From a checkpoint of a small transformer trained on Wikipedia.
Size: 8 layers, MLP 1024 SwiGLU.
Architecture: RMSNorm before each block, rotary positions, no biases in attention or MLP, untied embeddings.
Training: a variant of SOAP for these matrices, 543M tokens, 4139 steps.
Each number is 128 + 32 x the weight over its row's rms, rounded and kept within 0 to 255. Layers, rows and columns count from 0. The size above them is the row's rms in percent of the matrix's.

# layer 4 MLP up, 1024x384, rms 0.0907, rows 773-844, columns 96-191
size [105 106  99  95  91 100  94  98  94 102  99  98  96  97 101 100 100  96  98 101  94  99 103 100 100 114 104  99 108  98  92 108 101  99 101 100  91  98 104  98 100  94 102 105 100 115 116 106  95 110 105  93  95  99 101 103 100  96 100  96 100 102  95 101 100  97 110  97 108 103  95 101]
[[119  99 130 117 140 125 149 119 103  99  48 170 128 125  75 141  83 105 135 109 132 115 213 129 133 139 131  67  55 148 147 148 135 141  39 118 170 125 114 119 103  96 195  76 140 159 110 129 108 139  96 150 182 111 127 156 117 121  86 165 142 180  82 170 122 142 137 172 203 175 116  80 149 103 158 102 142 141 115  69 160 171 156 120 110 120 149 152 133 123 116  93 117 153 121  71]
 [ 89 109 111 155 109 115 103 182 102  91 161 218 158 160 109 166 115 119 100 156  68 129 117 101 129 159  97 151 134 114 162 160  92 150 110 129 212 100  48 121 156 100 117 153 124 100  99  98 114  97  90 117 183 170 157  78 170 138 140 121 139 107 116  39 124  98 117 132 158 139 133 144 145 182 127 145 162  98  95 145 124 180 141 126  94 109 105 137 101 127 134 102 142 170 123  74]
 [158 172 145 189 168 140 120  96 154 140 142 135 212 142 184  83  90  99  83  84 191 149 116  74 108 153 137 110 156 110 127 134 151  90 125 141 170 139 154 133 110 126  83 143 131  20 130 201 123 194 137 122 158 124 129 113 151 179 171  96 124 108 110 108 103 193 125 104  95 177 152 163 178 107 143 146 140 136 127 133  61 116 117 109 164 141 159 174 156 152 127 102 109 142 115 103]
 [ 82 123 185 138 186  81 119 106 146 151  86 145  76  43  49  85 117 120 136 109 125 185 107 148 163 147 130 173 143  81 129 129 118 122 143 130 135 189 119 143  91 109 122  99 119 104 164 100 164 141 137 139  91 109 138 146 128 151 133 119 142 132  95 142 158 136  80 129  77  80 134 144 148 135 154 140 115 137 115  98 127 150 128 133 137 108  87  49 124 122 112  62 135 156  91  90]
 [151 135  72 153 135 160 114  92  83 153 159 103  89 103 116  50  97 164 167 163 158 167 137 120 120 134 140 137 137 100 154  90 115  82 100 110  92  85 119 105 141 185  91 114 147 101 130 170 131 174  92  79 133 164  96 117 109 114 170  96  46 107 126  28  67 134 120  57  94 152 145 185 131 118 226 141 137 156 117 114 157 138 153 152  99 121 159 102 160 158 139 162 112 171 152 146]
 [153 107 136 117 112 130 130 128 126 140 110 174 138 104 140 146 118 147 135 142  76 146 161 163 147 112 129 139 127 147  91 132 131 125  80 106 135  87 155 110  73  92  93 139  98 125 146 106 131  84 102 116 143 172 138 146 168 154  72 142 203 104  91 115  96 120 110 130 110 109  62 143 167 146 121 134  89 131  82 119 145 142 130 125 155 125 163 146 107 153  83  41 116 114 131 158]
 [147 125  86 143 144 120 101 114 164  92 127 163 166 135 190 171 117 133 125 114 169 145 164 123 131 114  95 121 118 135 128 171 153  66 136  70 118 174 118 125 160  99 114  84 155 206 130 180 153 142 126 164 124  91 111 132 125 186 174 188 141  98 141 117 103 142  96 125 192  90 157 132 113 141 124 170 117 136  85 133 146 133 124 172 115 139 128 128 106  87 126 132  96 139 158 107]
 [176  94 104 155 174 210 171 111 129 130  84 151 116 186 105 123 137 137 126 102 118 137 115  80  99 120 139  64  67 165 114  77 141 157  63 132 149 144 121 176 126  84  93  98 122 178  88 151 138 151 137  75 148  79 170 111 158 192 146 141 114 107 114  71 150 157 116  79 138 139 122 118  95 132  62 113  79 140  88 132 155 210 108 169  81 123 102 156 142 101 108 148 100 125 153 124]
 [ 80 182 146  98 141 129 110 169 122 148 115 123  97  98 123  99 126 155 141 146 119 174 143 147  96 123 117 130 127 111 195 118 100 159 175 112 184 158 131 130 177 145  95 129  52  98 115 132 133  63 131  34 156 189 155  84 142 133 117 148 144 197  85 152 161 113 129 127 131 166 236 132  76 140  96 152 130 126 144  77 169 175 124 101 160 125 134 141 103 129 100 124 104 119 114 188]
 [133 134 131 146 143 151  57 149  43 117 164 131 155 108 170 135 111 117 153 148 131 112 129 157 118 188  55 143 139 116 154 135 127 187  76 157 133 118  52 150 164 149  87 117 130 141 175 121 103 169  93  54 110 168  90 113 115  88 149 123 105 174 107 139 131 200 138 173  91 128  98 109 154 193 146 102 113 150 139 148 104 136 137 152 177 176 143  86 111 160 126 109 117 135 135 111]
 [122 110 146  76 123 105 172  97  89 119 144 191 145  79 143 105  95 139 109 143 145 145 142 149 132 135  67 154  72 114 158  90 111 181  97 142 137 175 100 108 126 139  90 162 147 102 153 126 161 112 197  82 122  77 129 149 122 133 148 101 100  99 147 151 114  53 119 102  81 115  78 121 167  86 107 152 142 120 115 101 119  88  93 135  87 227 117 153  84 181 136  85 103 169 150 116]
 [111  78  86 131  88 100 122  62 120 170  97 144 123 116 123 124 112 117 140  68 106 161  94 120 136 165 110 118 207 134 164 160 124 104 120  81 149 171  85  78 151  93  91 129 103 189 136 159 147  49 160 162 149  90 167 117  80 180 130 140 111  97 136 192 120 123 220 131  99 156 139 155 138 146 117  92 157  94 131 145 173 109  99  84 116 146 106 179 117 203 110 121 131 149 134 130]
 [185 107 191 132 187 188 146  45 144 143 163 131 150 150 156 167 176 201 112 117  84  63 183 148 164  93  97 138 117 146 130 134 172 106 109 111 123 156 173 145 121  88 158 183 150 178 138 126 102  94 131 121 142 101 111 133 164 130  66 118 185 164  80 173 101 115 128 174 109 134 105 149 107 152 165  99  38 120 152 108 100 159 150 126 140 169 146 136 129  61  95 121 104 112 150 177]
 [142 154 145 130 161 135 113 151 138 164  99  60 149 119 167 106 118 135  73  81 117 118 174 124 204 155 150 204  94 134 184 135 110 171 141 147 118  67 119 117 152 113 146  92 127 138 154 139 148 135  94 102  75  64 107 169 138 129 158 169  66 109  81 135 122 113 145 109 141 144 151 143  96 175 174 151  86 122 127 139 146  98  62 136  90 161 143 155  92 136 101 109 100  95  99 129]
 [113 173 170 134 191 122  91 134 141 200 163 115 193 184 123  98  83 146  76 125 125 160 108 127 113 142 135  96 114 123  96  49 142 123  99 130 128 146 113 129 154 103 105 140 124  88 111 136 152 152 170  51 100 156 124 136 117 134  50 139 107 192 149 147 137 172 105 112  71 106 122 144 131 106 124 126 196 157 159 112 116  83 119 120 163  96  65  37 142  96 171 142  98  78 149 161]
 [168 125 143 144 160 103 119 112 126 159 101 105 110 135 154 117 181 174  59 158 136 152 108  70 156 117 134 160  78 126 121 167  62 214  95 134 115 131 141 158 139 112 162 109 176 169 168 125 118 187 106 117  96 110 165 113  76 110 153  99 144  67 132 108 216 139 130 203  44 116 129  76 149  93 145  99 117 137 129 124 131  94 117 105 144 116 120 158  99 133 139 117 151  78 135 113]
 [143 129 134  79 182 150 140 158 126 127  70 182 127 107 155 112  95 139 191 115 108 173 115 186 121 145 163 138 162 124 100 143 111 176 135 131 110 107 127  63  86 121 142 101 136 141 114 112 134 135  83 115 189 147 128 100 121 130 144 151 117 119 163 124 154 171  57 140 157 134 124 168 132 139 130 184  67 148  90 113 103 111 159 150 179 172 131 107 206  82 138  77 118 165  74  88]
 [127 101 136 129  98 114 107  93 132 139  71 168 143 150 120 118  99 169 198 131  92 124  92 139 201 143 115 119 187 127 133 116 116 113 157 116 161 124 139 106 103  95 187  77 147 145 114 130  94 108 125 124  95 167 133  93 182 105 163 100 162 167 113  57  37 110 123 112 174 135 167 111  76 117  49 154 121 160 111  65 128 141 123 107 106  98 111  55  78 159 115  72 169 175 114 107]
 [122 104 108 148  55 161  97  65 143 131 130 105 121  76 141  80  74 194 133 184 145 141  75 139 137  62 109 179 143 119 126 137 149 160 147 169  95 107  69  55 126 117  82 138 112 150 156 146  97 151 116 105  78 135 160 134  69 139 129 133 123  64  85 162 138 107  99 118 168 164 153 102 114 183 116 150 104  94 126 132 181 173 148  99 169 111 104 137 157 135  98 137 130 193 147 136]
 [118 145  76 133  78 201 129 162 110  86 184 141  96 118  98 147 115 162 114  77 151  84 137 115 153 156  89 164 129 179  99 158 104 101  88 114 108 107 127  88 166 131 190 154  60 118 172 148  83  79  90 104 122 107 135  97  82 127 104 101 108  78 170 115 135 154  93 190  54  92 119  76 125 151 144 138 137 119 116 130 137  91  86 119 144 147 108  73  76 134 131 164 109 171 107 147]
 [127 123 111 123 117 104 118  91 153 134 180 145 140 255 177 127 200 124 141 106 128 126 115 186 113 228 116 115 142 179 152 156 195 117 115 125 187 153 126  76 116 118 121 148 121 134 153 130 142  96  62  74 132 138 163 144  95  50 112  94 141 157 157  74 121 120 152 120 159 124 116 127 132 157 170  71  82  99 139 133 175 124 195 129 109  75 115 140 145  77 141  92 152 162 140 152]
 [123 136 142 107 160 122 149 118 166 122 190 147 111 142  81  89 132 150 109  97 156 133 118 134 107 167 155 163 118 156 153 169 107  97 110 142 170 143  96 108 130 131 184 137  97 127 147 166 138 108  98 147 134  92 117 147 155  68 151 152  71 169 121  82 127 119  91 141 158 132  92 140 169 135  92 120 153  65 137 101 135 130 130 130 117 120 125 108 176 156 154  60 143 182 174  95]
 [125 101 129 119 125 166 147 164  99  89 224 112 149 117 131 157 130  90 127 132 135 160 110 161 150 221  80 109 103 166 123 140 185 109 123  88 101 211  72 100 122  90 192 210 138 140 135 145 132 169 109 146 144 146  99 126  94 130  98  95 135 187  89  76 113 164 147 233 136 156 109  89 186 121 109 139 158 115 102 106 177 112 194 112 144 106 150 125 141 123 194 109 155 121 132 119]
 [154 170 141  89 159 168 105  75 100  85 173 116 133 118 187 127 153 163 150 197 110 128 170 173 111  64  96 157 134 123 121 144 174 131 116 156 109 180 124  91  82 162 138 146 122 184 172 132  99 136 153 165 206 111 129  97  81 153 114 183 121 165 116 149 176 104 131 148  91 182 146  84  99 127 164 174  62 149 194  78 125 106 140  99 162  89  66 127 175 133 126 182  84  85  70 100]
 [137 128  75  82 145  92  95 153 125 131 158 144 121 113 143 154 139 132 113 150 105 132 122  99 128  58 138 158 146 145 100 131 164 163 144  89 171 139 103 117 115 131 159 145  79 141 120 161  85 129 106 155  98 204 138 167  99  88 106 104 123 176 117 128 180  92 134 141 119 107 195 136 123 105 148 116  60 125 174  79 141 181 134 118 179  92 144  74 157  93 126  76 169 108  99 188]
 [144 145 102 198 170 156 113 130 114 157 122  96 130 130  97 125 154 114 125  97  76 129 116 108 134 141 101 172 100 125 170 110 145 126 101 109 111  37 114 170  71 119 126 123 131 140 126 188 142 104 119 114 193 109 134 131 166 168 153 194 154  79 119 147 103 112 140 144 124 137 130 158 140 113 175 123 110 154 103  98  91 158 101 155 111  61 129  85 123 185 172 125 184 162 152  87]
 [ 86 112 100 143 127 114 202 116  82 141 156 118 104 153  99 120 123 134 109 134 116 118 149 128 159  91  98 183 120 149  97  84 164 118 126 121 154 192 155 144 124 130 123 236  78  97 159 117 138 144  83 106 106 103 160 164 174 165 122 145 151 189 157 147 192 143 160 120 144 219 106  59  84 135  87 108 104  69 103 161 133  98 103 172 163 121 123 162 201 155 116 151 135 179 147 157]
 [170 170 153  98 143 104 109 129 116 107 118 160 187  86 100 153 137 136 137 146 156 136  76  65 149 129  95 121 101  44  78 109 113 135 151  56 186  93 126 127 127 103 115 131 185  70 183  90 105 105 160 181 148 126 115 144 133 173  76 128  62 115 125 143 189 121 113 204 152  98 118 146  74 115 185 154 144  82 108 131 129 111 115 142 123 154 169 128 132 132  69  83 128 140 141  66]
 [117 163 111  76 124 106 167 112 123  79 102 131  49 138  99 127 149 163 116 125  57 184 140  83 176 126 144 156 105 124 138 129 130 128 220 144 155 116 121 161 145 102 128  93  65  77 124 147 141 133 140 137 126 154  69 113 133 151 136  93  98 145 152 155 125 108 122  90  90  83  87 130 146 129 104 206 152 150 151  82 152 111 181  70 109 175 152 154 151  82  94 104 141 178 131 113]
 [204 130 132 103 105 136 113 100 113 154 116 140 115  78 175 157 139 135  86 153 193 148 115 117 142 146 107  89  82 161  82 114 136 130 131  82  62 112  87  99 104 148 174 139 134  98 107  71 139 144  72 103 111 120 126 143 126 150 163 136 130 105 120  98 179 144  98 164 111  93  76 164  87 128 132 158 137 144 146 226 141  91  88 181 109 143 167 181 155  39 149 102 141  95  91 100]
 [ 64 155  92 141 116 161 146 151 138 123  52 108 117 146 154 144  94 113 104 115 120  78  87  65 152  86 113 147 120 121 175 115  86 127 144 167 129 149 103 156 131 104 181 162 143 141  57 154  53 140 147 169 156  89 120 115 160 104 201 162  94 151 168 177 144 145 150 134 128  88 104  90 148 136 119 124  86 131 114 129  91 159 178 175 116 104 157 165 135  97  98 174 108 146 131 110]
 [161  73  91 193  97 178 112 141 167 196 142 113 121 169 147 161 135 107 182 170 232 104  53 109 124 107 128 126  97  99 133 111 121 107 149  90 135 138 109  82 149 141 181 105 123 182 162 154 157 152 144 167 113  92 143 117 138 149 143  88 150 172  96 207 150 123 131 111 156 148  86 165  77 148 124 132 123  66 172 158 165 112 138 120 123 132 110 107 113  81 171 131 118 134  88 135]
 [129 145 104  98 133 111  79 153 198 173 127 115 173  87 116 139 110 142 159 104 141 110 131 158  97 114 138  84 121 195 125 147 120 211 119 125  79 153 167 135 120 154 120 106  77 123 108  90 149  87  97 108 126 140 111 104  98 146 103 153 104 137 146 127 166 158 121 132 127  89 137 244 138 149 130 143 157 152 166 148 124 111 119 141  90 135 110 124 105 127  71 121 167 155 143 161]
 [158 176 109 105  83  95  91 151 117 149 139 123  95 158  69 157 119 118 159 134 138 169 157  92  89 126 157 102 128 120 125 120 114 105  92 167  70  20 132 156 142 158 110  72  83 136 134 158 156  87 117  89 160 121  79 135 187 153  99 167 157 122 126  72  75 117 153 109 163 129 143 146 167 209 154  91 105  86 202 138 160 108 125 144 101  69 120 111 140 115 110 129 150 130 135 154]
 [133 144 118 128 108  83 126 152  57  49 123 154 120 162 106 176 132 120  94 101  70  93 139 132 105 132 143 163  86  91 135 142  90 155 110  90  83 117 130 159 158 130 145  86 107 118 141 124 109 129  67 183 124 134 134 141  86 105 166 144 124 149 147  92 119 128  78 130 115 133 119  90  86  91 116 119 150 112  87  93 138 202  88 153 122 133 133 137 149  79 104 173  96  75  82 135]
 [134 148 113 127 145 102 192 157 132 149 118 100 118 207 115 138 100 123 140 170 111 106  94  76 111 146 108 185 142 104 101 153 111 138 156  95  99 171  87 122 103 173 117 126 131 122  96  87 133 169 126 127 126 172 166 131 173 182 129 153 140 122 137 170 168 152 131 147 146 154 143 166  83 123 152 102 130 138 113 116 138 118 115  95 178 113 137 113  88 163  83 131 136 164 134  88]
 [187 139 123 134 107 105 116 141 142 142 129  69  92 121  95 140 119 185 151  73 128 107 158 128 161 132 106 119 211 117  99 205 116 133  97  94 140 105 124 112 144 132 105 171 161 123 119  71 173 181 171 106 194  92  97  98 123 145 147 105 127  91 202 106 134 146  87 101 129 146  85 149 130 153 153 143 117 104 165  91 128 106 147  90 127 103 145 111 160 143  80  90 190 121  85 116]
 [168  97 107  95 151  80  62 121 173 143 131 186  91  99 158 121  76 132 165 139  77  82  69  91 120 128 113 111  82 242 109  95  78 112 121  61 132 133 171 107 148 101 159  93 130 135 136 174 122 132 126 150 127 126 146  43 118 142 107 171  80 159 130 147 127  94 132 136 169 107  36 170 129 185  96 165 167 160  68 117 132 125 144 162 125  78 123 113 143 167 155 115  93 103 140 138]
 [164 118  59 145 121 120 122 161 183  63 120 117 111 136 130 141 103 145  70  88 124 137 120 103 196 110 125 165  99 148 136 148 131 145 165 122 123 181 103  39 116 126 137  61 100 111  67  88 165 133 103  77 133 144  88 193 109 135 117 138 109 136 128 177 119 121 108 116 153 156 122  99 171  87 101 146 119 105 177 168 121 143 100  88 135 110 101  96 120 122 121 145 129 122 144 113]
 [ 86  93 110 133 115 119 108 153 142  76 142  94 135 127 110 100 145 108 116 112 120 111 186  98 118 126 133 113 152 120 145 132 133 154 157 107  92 181 143 122 167 111  99 130 104 104 175 100 146 172 157 134  92 129 102  85  97 138 174 124 143 142 113 130 195 144  97 145  98 151 158 139  87  79 114 159 153 174 111 159 233 108  68 114  96  46 101 155 120  95 140 119 151 177 100  81]
 [112 100 160 168 158 159  77 118 105  96 103 106 130 115 176 121 120 126 109 148 120 132 117 146 150 138 153 177 118  84  99 116 100 134 122 154 100  96 183 117 128  88 116 172 140 140  92 123 116 114 151 116 211 109 145 148 145  98  94 182 101 163 118 157  74 120  73 151 178  89 110 119 120 135 111 146 126 148 124 109 156 145 123 101  79 186 130 115 187 113 158  91  96  89 107  88]
 [ 93 123 133 150 106  83  80 111  95 166 116 149 101  92 134 162 170 162  71 128  76  80 154 103  95 105  89 136 139 109 134 129  68 123 110 149 172 117 151 152 156 145 124  89 122 115 130 153  98  99 225  77 124 101 163 138  87  58 132 129 153 104 163 141  99 159 143 136 127 141  92 123 170  97 123  76 142 143 164 114  97  98 133 116 102 133 154 114  96 157 143 113 175 132 135  85]
 [158  93 118 117 115 155  95 187 115 155 133 120 136 130 117 143 179  63 116  92 158 165 112 129 210  86 138 163 167 116 102 100 126 138 182 130 168 141 106 185 135 180 140 108 130 109 138  99  93 119 157 153 202 165  92  98  88 122 125 130 105 135 164 145  94  84 176 143 146 109 138 123 139 136 105 128 155  89 163  67 128 124  97  66 135 160 115 125  65 168  78 138 129  89 153 190]
 [113 137 112 119 136 121 185 126 138 129 162 160  86 166 181  92 121 195 134 162 114 172 152 110  87 158 132 156 115 141  56 121 109 155 175 203 137 139 109  85 152 110 129 152 132  86 102 129 139  63 173 131 118 149 129  82 142 117 126 144  80 107 142 139 120 107 212 143 174 157 121 158 135 123 144 133 123 149 165  96 156  69  88 165 155 183  98  97 103 129 131 131 140 125  96  97]
 [134  76 128 124  96 138 150 128 116 143 150 114 171 119 120 181 132 130 143  89 144 135 101 154 173 159 136 128 151 164  89 146 108 126  90 108 137  94 170 147 137  81 124 151  72 132 175 117 113 126  67 123 126 137 138 135  78 106 118 199 146 150 169  82 148 104 133  87 117 116 153 147 109 119 159 146 121 139 132 149  57  98 161  90 150 101 149 111  71 119 149  99 194 150 184  80]
 [131 201 111 108  99 206 124  86 156 135 162  97 193 123 144 150 134 175  98  78 173  98  97 109 137 159 134 120 139 157 131 107  85 119 100 161 122  79 129 147 162 115 195 131 133 104 157 119 111 100 110  87 157 116 102 124 140 137 153 119  88 111 102 160 133 119  70 128 104 187 158 167  97 132  98 133 122 152 110 130  76 102 170 143 137 177 101 134 163 105 149 172 183 119 142 111]
 [ 90  98 157 143 171 114  97 148 122 177 100 123 164  68 172 145  67 118 181 136 115 110 116 143 146  85 100 200 144 116 117  60 141 193 109 111 117 117  99 149  92 142 126 143 120 160 112 116 154 153 179 172  96  64 160 105 125  61 168  49  95  89  81  98 141 138 103 157 153  55 102 105 177 150 133  99  90 162 149 106 141 113 162 164 132 125 193 139 159 177 138 110 163  74 126  73]
 [167 156 116  97 126  66 115 141 106 121 112 149  47 111 132 107 134 159  96  96 143 129  96 121 150 159 156 177 176 125 157 163  87 121 127 153 128 145 132 141 126 155 103 156 155  88 112 142  78 125 149 154  98 190 134 124 162 181 128 147 126 121 113  96 116  80 160 134  90  97 146 170 114  89 154 168 156 143 134 153 103 101 121 133 142 137  72 179 122 124 140 116 106 121 144 110]
 [160 156 158 157 112  75 110 141 158 119  78 144 130 149 143 146 111  37  58 119 158 159 187 125 132 152 117  67 125 129 120  73 139 109  23 176 136 128 142 124 173  98 127  95  76 126 114 172 141 141  66 159 123 162  82  84 152 109 107 216 112 161 143 152 113 109 125 172 143 163 156 132 122 171 130 161 186 155 111  91 101 169 124 105  98 118 103 202 172 142 185 102  82 166 108 142]
 [181 141 133 126 103 110 159 105 107 144 141  80 136 120 207  73 109 111 116 118 126 112  95 131 117 151 137  96 130  72 111 104  74 138  83 126 124 119 152 184 128 111 137 138 160 156 104 127 140 214 149 162 120 135 153 167 159 144 178 162 140 162 105 126 119  90 176  87 120 168 118 163 149 179 101 132  95  96 129 127  98 135 100 144 134 136  47 176 182 168 114 118  93 164  93 101]
 [154 145 135  81 138  99  97 152 109  90 152 124 143 210 125 112 146 142 119 109  73 108  75 161 183  73 125 125 130  72 166  83 188 101 130 118 163 147 143 112 107 151 175  88 137  92 178  93 162 110 136 101 109 145 171 158 128 139 143 131 108 143 114  68 103 151  98 174  65  77 135  82 119 144 115 130 132  96 103 132 123 128  75 169 131 135  57  74 142 150 147 131 100 113  64 103]
 [164 176 120 159 113 148 132 115 106 152 135 111 145 153  93  72 182 125 177 117 112 120 107 108  97 113 121 165 122 126 134 109 194  98 102 157  51 110  48 113 118 131  79 101 111 151 123 145 120 112 119 140  77 165 155  73 129 144 215  96 149  90 139 172 126 144 200 126 107 162  96 185  87 113 144 137 127  94 154  96 161 152 119 176 119 102 124 109 121 106 130 119 105 100 179  78]
 [112 133  72 134 138 133 129 131 140  58 156 149 119 146  97 131 128 186 121 151 108 109 148 143 143 153 123 116 114 108 159 155 147 112 161  99  95  89 133 129 174  65 171 154 223  95 107 123 100 164 154 114 154 180 129  92 134 129 110 152  94 106 102 164 100  81 167 119 198 130 136 118 136 128 128 145 138 111 142  81 163  81 141 148 155  87 161  99 122 139 119 125 116 158 168 150]
 [189 178 156 102 115 152 169  93 105  81 118 118  62 131 129 113 128 101 111 131 144 119 142 120 164  90 121 110 110 151  95 173 112 151 124 107 162 158  91  96 139 136 137  96 141 122 183  62 185 135 141 144 144 140 137 129 171 140 133  92 170 137 101 114 152 178 152 177  45 101 107 115 144 146 134  95  89 111 134 127 148 151 147 109 172 137 115 149 112 218 173 132 113 149 172 140]
 [136 150 169  92 216 143 188  99 104 127 160  95 182 180  80 109 152  29 114 157  92 105 131 125 173  89 140 149 183 107 194 141 122 155  85 185 113 156 140 162 137  93 136 135 139 112 128  41 189 135 170 123 111 123 128  92 121 165 155 101 142 151 138 124 161 150 103  90 131 139  89 121 102  99 188  96 150 112 120  90 112 134 179 139  46 105 111 123  91 153 184 116 146 115 123 139]
 [ 76 178  70 103 151 118 135 177 160 117 182 157  60 136 115 135 137 140  68 175  82 133 108 152 134  78 133  93 146  88 138 130  66  26  91 140 131 134 155  99  83 126 123  96 139 100 162 153 172 190 135 140  92 123 122 163 142  97  70 129 117 120 156 100 121  61 112  48 129 112 176 214 148  48 155 128 128 160  87 160 105  98 113 132 154 170 131 164 113  58 115  94 174 139 191 199]
 [ 72 115 157 157  98 107 148 147 105 142  91 135 167 161 133 111 129 105 113 119 153 149 168 147 190  86  96 149 131 153 153 134 165 128  82 137  45 141  90 144 115 155 115  66 131 163 120 162 106 104  89 123 109 140 142 151  83  94  77 157 147 166 183 121 160 130 134 170 157 120  87 121  97 141 171 136  86 173 190  90 102 150 148 126 118 127 149 144 137 102 146 169  60 132 135  79]
 [161 150 197  69  82 171 139 231 128 121 131 200 120 130  86 170  95  25 124  81 153 114 180 135  85  87 156  82 135 175 162 130 132 126  93 151 126 103  92 119  93 170  23 166 110 134 120 105  74 130  83 124 108 103 129 141 143 168 118 133 174 130 128 177 148 124 116 129 159  89  86 151 152 103 128 160 140 109 125 117 135 134 126 142 220 191  69 139 132 144 123 152 154 131 161  69]
 [160 173 137 158 185 165 141 163 145 116  61 121 141 170  99 136 130 101  74 106  91 100 114 117 146 174 226 123 176  75 152  90  95 198 156 119 104 110 131 145 161 140 107 104 146 111 125 102 110 109 160  96 174 135  54 107 158 195 122  96 134 149 102 111 140 110 156 150  98 114 119 109 185  94 128 158 124 112 164 116 122  77 119 131 115 111 111 118  88  83 118 216 198 126 149 164]
 [116 134 153 121 112  87  92 133  44  60 166 109 136 135 111 141 121  72 113 135 125 179 184 145 151 116  84 152 148 160 130 160 127 112 107 122  89 224 150 102 115 195 155 145 163 138 130 126 168 165 161 165 187  91 102 109 129 131  89 152 168  94 121 120 159 105 182 125 140 143 161 135  66 136 127 157 198 189 183 150  85  68  82  94 106  97 171 121 100 141 139 105 101 183 146 156]
 [139 170 158 119 229 150 127 137 130 148 174 154 154 125 129 112 146 136 101 126 127 106 108 117  71 126 100 164  80  94 111 126 193 161  77  89 158 146 101 116 101 113  71 167 146 136 123 120 135 101 138 163 181  46  52 131 107 138 143 154  57  99  95 179  99 113 149 151 144 145 130  82  97 141  74 110  83 126 152 132  78  67 173 180 128  77 167 133 147  68 163 140 214  92 139 141]
 [106 206 100 115 162 141 121 105 161 132 174 109  63 160 138 151 137 125  88  77 181 138 146  30 149 130 111 197 143 179 127 109 109 109 114 113  57  98 102 121 157  72 148 109 113 145 109 145 101 115 180 143 140 118 173 150 123  53  81  97  80 127  90 112 191 164  68 122  96 143 135  52 128 104 109 142 210 148 138  75 190 142  77 119 125 142 161 105 101 108 180 104 122 140 115  71]
 [151 124 120 102 117 130 139 139 116 123 138 109 104 162  91 159 107 141  76 149 122 140 152 175  53 187  88 147 121  93 156 168 119 148  60  68 146 161 139 100 156 123 117  99 114 138 167  86 108 127  82 121  53  98 127 114  81 135 117 117  92  58  71  81 118 112 136  79 163 147 139 142 144 147 151 149 134  72 116 138  24 158 115 154 184 122 153 185 158 107 111 199 154  87 190 135]
 [156 121  91 112 131 132 123 150 121 167 127 107  78 186 128  83 138 118  67 124 145 168 160 142 136 158 166 109  80 138 151 135 140 144 102 166 162 157 172 160 125 129 116 161  83 118 152 163 139  82  99  98 112 120 111 162 159 135 142 114 159  90 123 151 106 141 107  96 141 126 160  76 110  98  94 159 125 111 104 129 117 136 134 109 197 122 187  64  54 123 184  82 152 132 182 153]
 [ 97 152  77 157 172 154 124 155 172 147 110  97 159 167 159  98 116 154 130 131 105 146 191  70 156 166  96 131 150 172  43  76 151 164 100 153 129 111 129 141 123  93 127 154 187 126 159 173 109 112 139 165  31 106 172 111 155 141  68  75 103 104  85 121 152  95  81 124 125 144 157 155 148 141 111 131 142 158 130 100 163 162 165 153  93  92 131 112 108 130 151 163 149  74 127 137]
 [165 127 153  81 126 145  73 154 122 158 125 140 168 138 194 123 143  94 146 214 199 135 113 127 106 160 121 133  97 116 115 143 209  88 151 128 170 189  67  85  77 141 179 128 102 146  62 126 127  86 135 170 158 175 152  98 106 122 120 143  55 176 159 144 133 104 123 167 160 135 134 164 129 149 152 145  74 137 143 148 126 142  91 136 114 114  48 146 138 160 186 164 143 175 149 139]
 [176 137 150 123  84 135 114 132 150 121 159 182 100 138  80 138 144 134 115 104  93 125  85 100 123 105 171 145 147  94 120 204 165  98 109  48 136  95 129 134 111  85 114 128 181 123  93 122 161 119 110 155  98  83 135  99 134 166 110 158 107  89 168  66 140 117 110 145 148 162 159  69 114  69  46 104 110 132 156  99 147 137 149 148 115 165 172 130 145  93 133 156 100 142 106 140]
 [103 153 162 127 118 154 171 163  91 153  99 105 168 138 167 164 148 120 170 139  49 158 124 100 125 130 177 110 128  86 147 141 105 133 109 162  96 141 123 110 139 128  78 164 152 157 156 127  64 107  98 123 124 128 128  84 125  94  62 107  96 108 120 123 115  80 129 112 126 135 119  46 158 118 162  82 123 110 116  98 111 120  88 121 123 149  89 131 145 152 168  89  44 105 140 134]
 [166 147 123 148 181 147 157 121 141 133  45 124 149  94 162 171 115 158 139 135 159 123 116 157 115 128 124 100 125 133 107 128 125 168 139 172 133  84 148 121  87  85 100 198 162 160 111 117 180 137 153 103  98 167 180 107 113 137 133 117 118 157 104 157 111 123 190 140  93 209 123 121 201  84 121  94 120 171  82 140 105 142 124 154 104  89 132 105 130 116 146 161  52 149 167 144]
 [160 113 125 164 163 130  80 251 164 126 119 122 159 103  98 124  97 124 170 133 156 123 109 172 121  75 116 108  54  88 113 146 174 111 123 164 118 127 122 121 104  89 126  58 159 179  96 141  82  89 170 174  78 144 153 122 164 162 118 132 138 182 132 111  77 179 136 201 159 136 111 101  99 169 121 150  50 131 161 125 124 153 154 117  95 175 107  97 114 164 191 120 102  98 111 154]
 [130 126 152  49 112 139 115 177 118 137 102 138 149 156 139  78  73 126 160  80 121  98 120 110  55 188  83 130 166 159  92 112  74 120  76 154 160 119 150  73 191 141 164 160 176 147 114 160  91 113 104 153 161 163  83 113 106 147  97  94 120 126  93 119 150 147 102 129 117  91 123 110 142 125 123 101 108 115 126  92 150 219  99 173 103  82  87 193  95 100 151 147 129 174 152 130]
 [165 178 191 136 124  81 152 136 111  92 112 134 150 193 130 104 111  85 164  77 164  59 135 166 127 135 141 132  92 119 114 106 121 122 138 125  92  45 106  82 143  96 161 150 109 127  95 161 124  56 130 139  64 141  69 117 189 126 122 115 143 180 176 132  90  68 166 129 173  91 197 140 200  64 193 166  65  71 143 147 199 107 117 107 101 130 119 138 157  76 108 161 166 155 134 155]]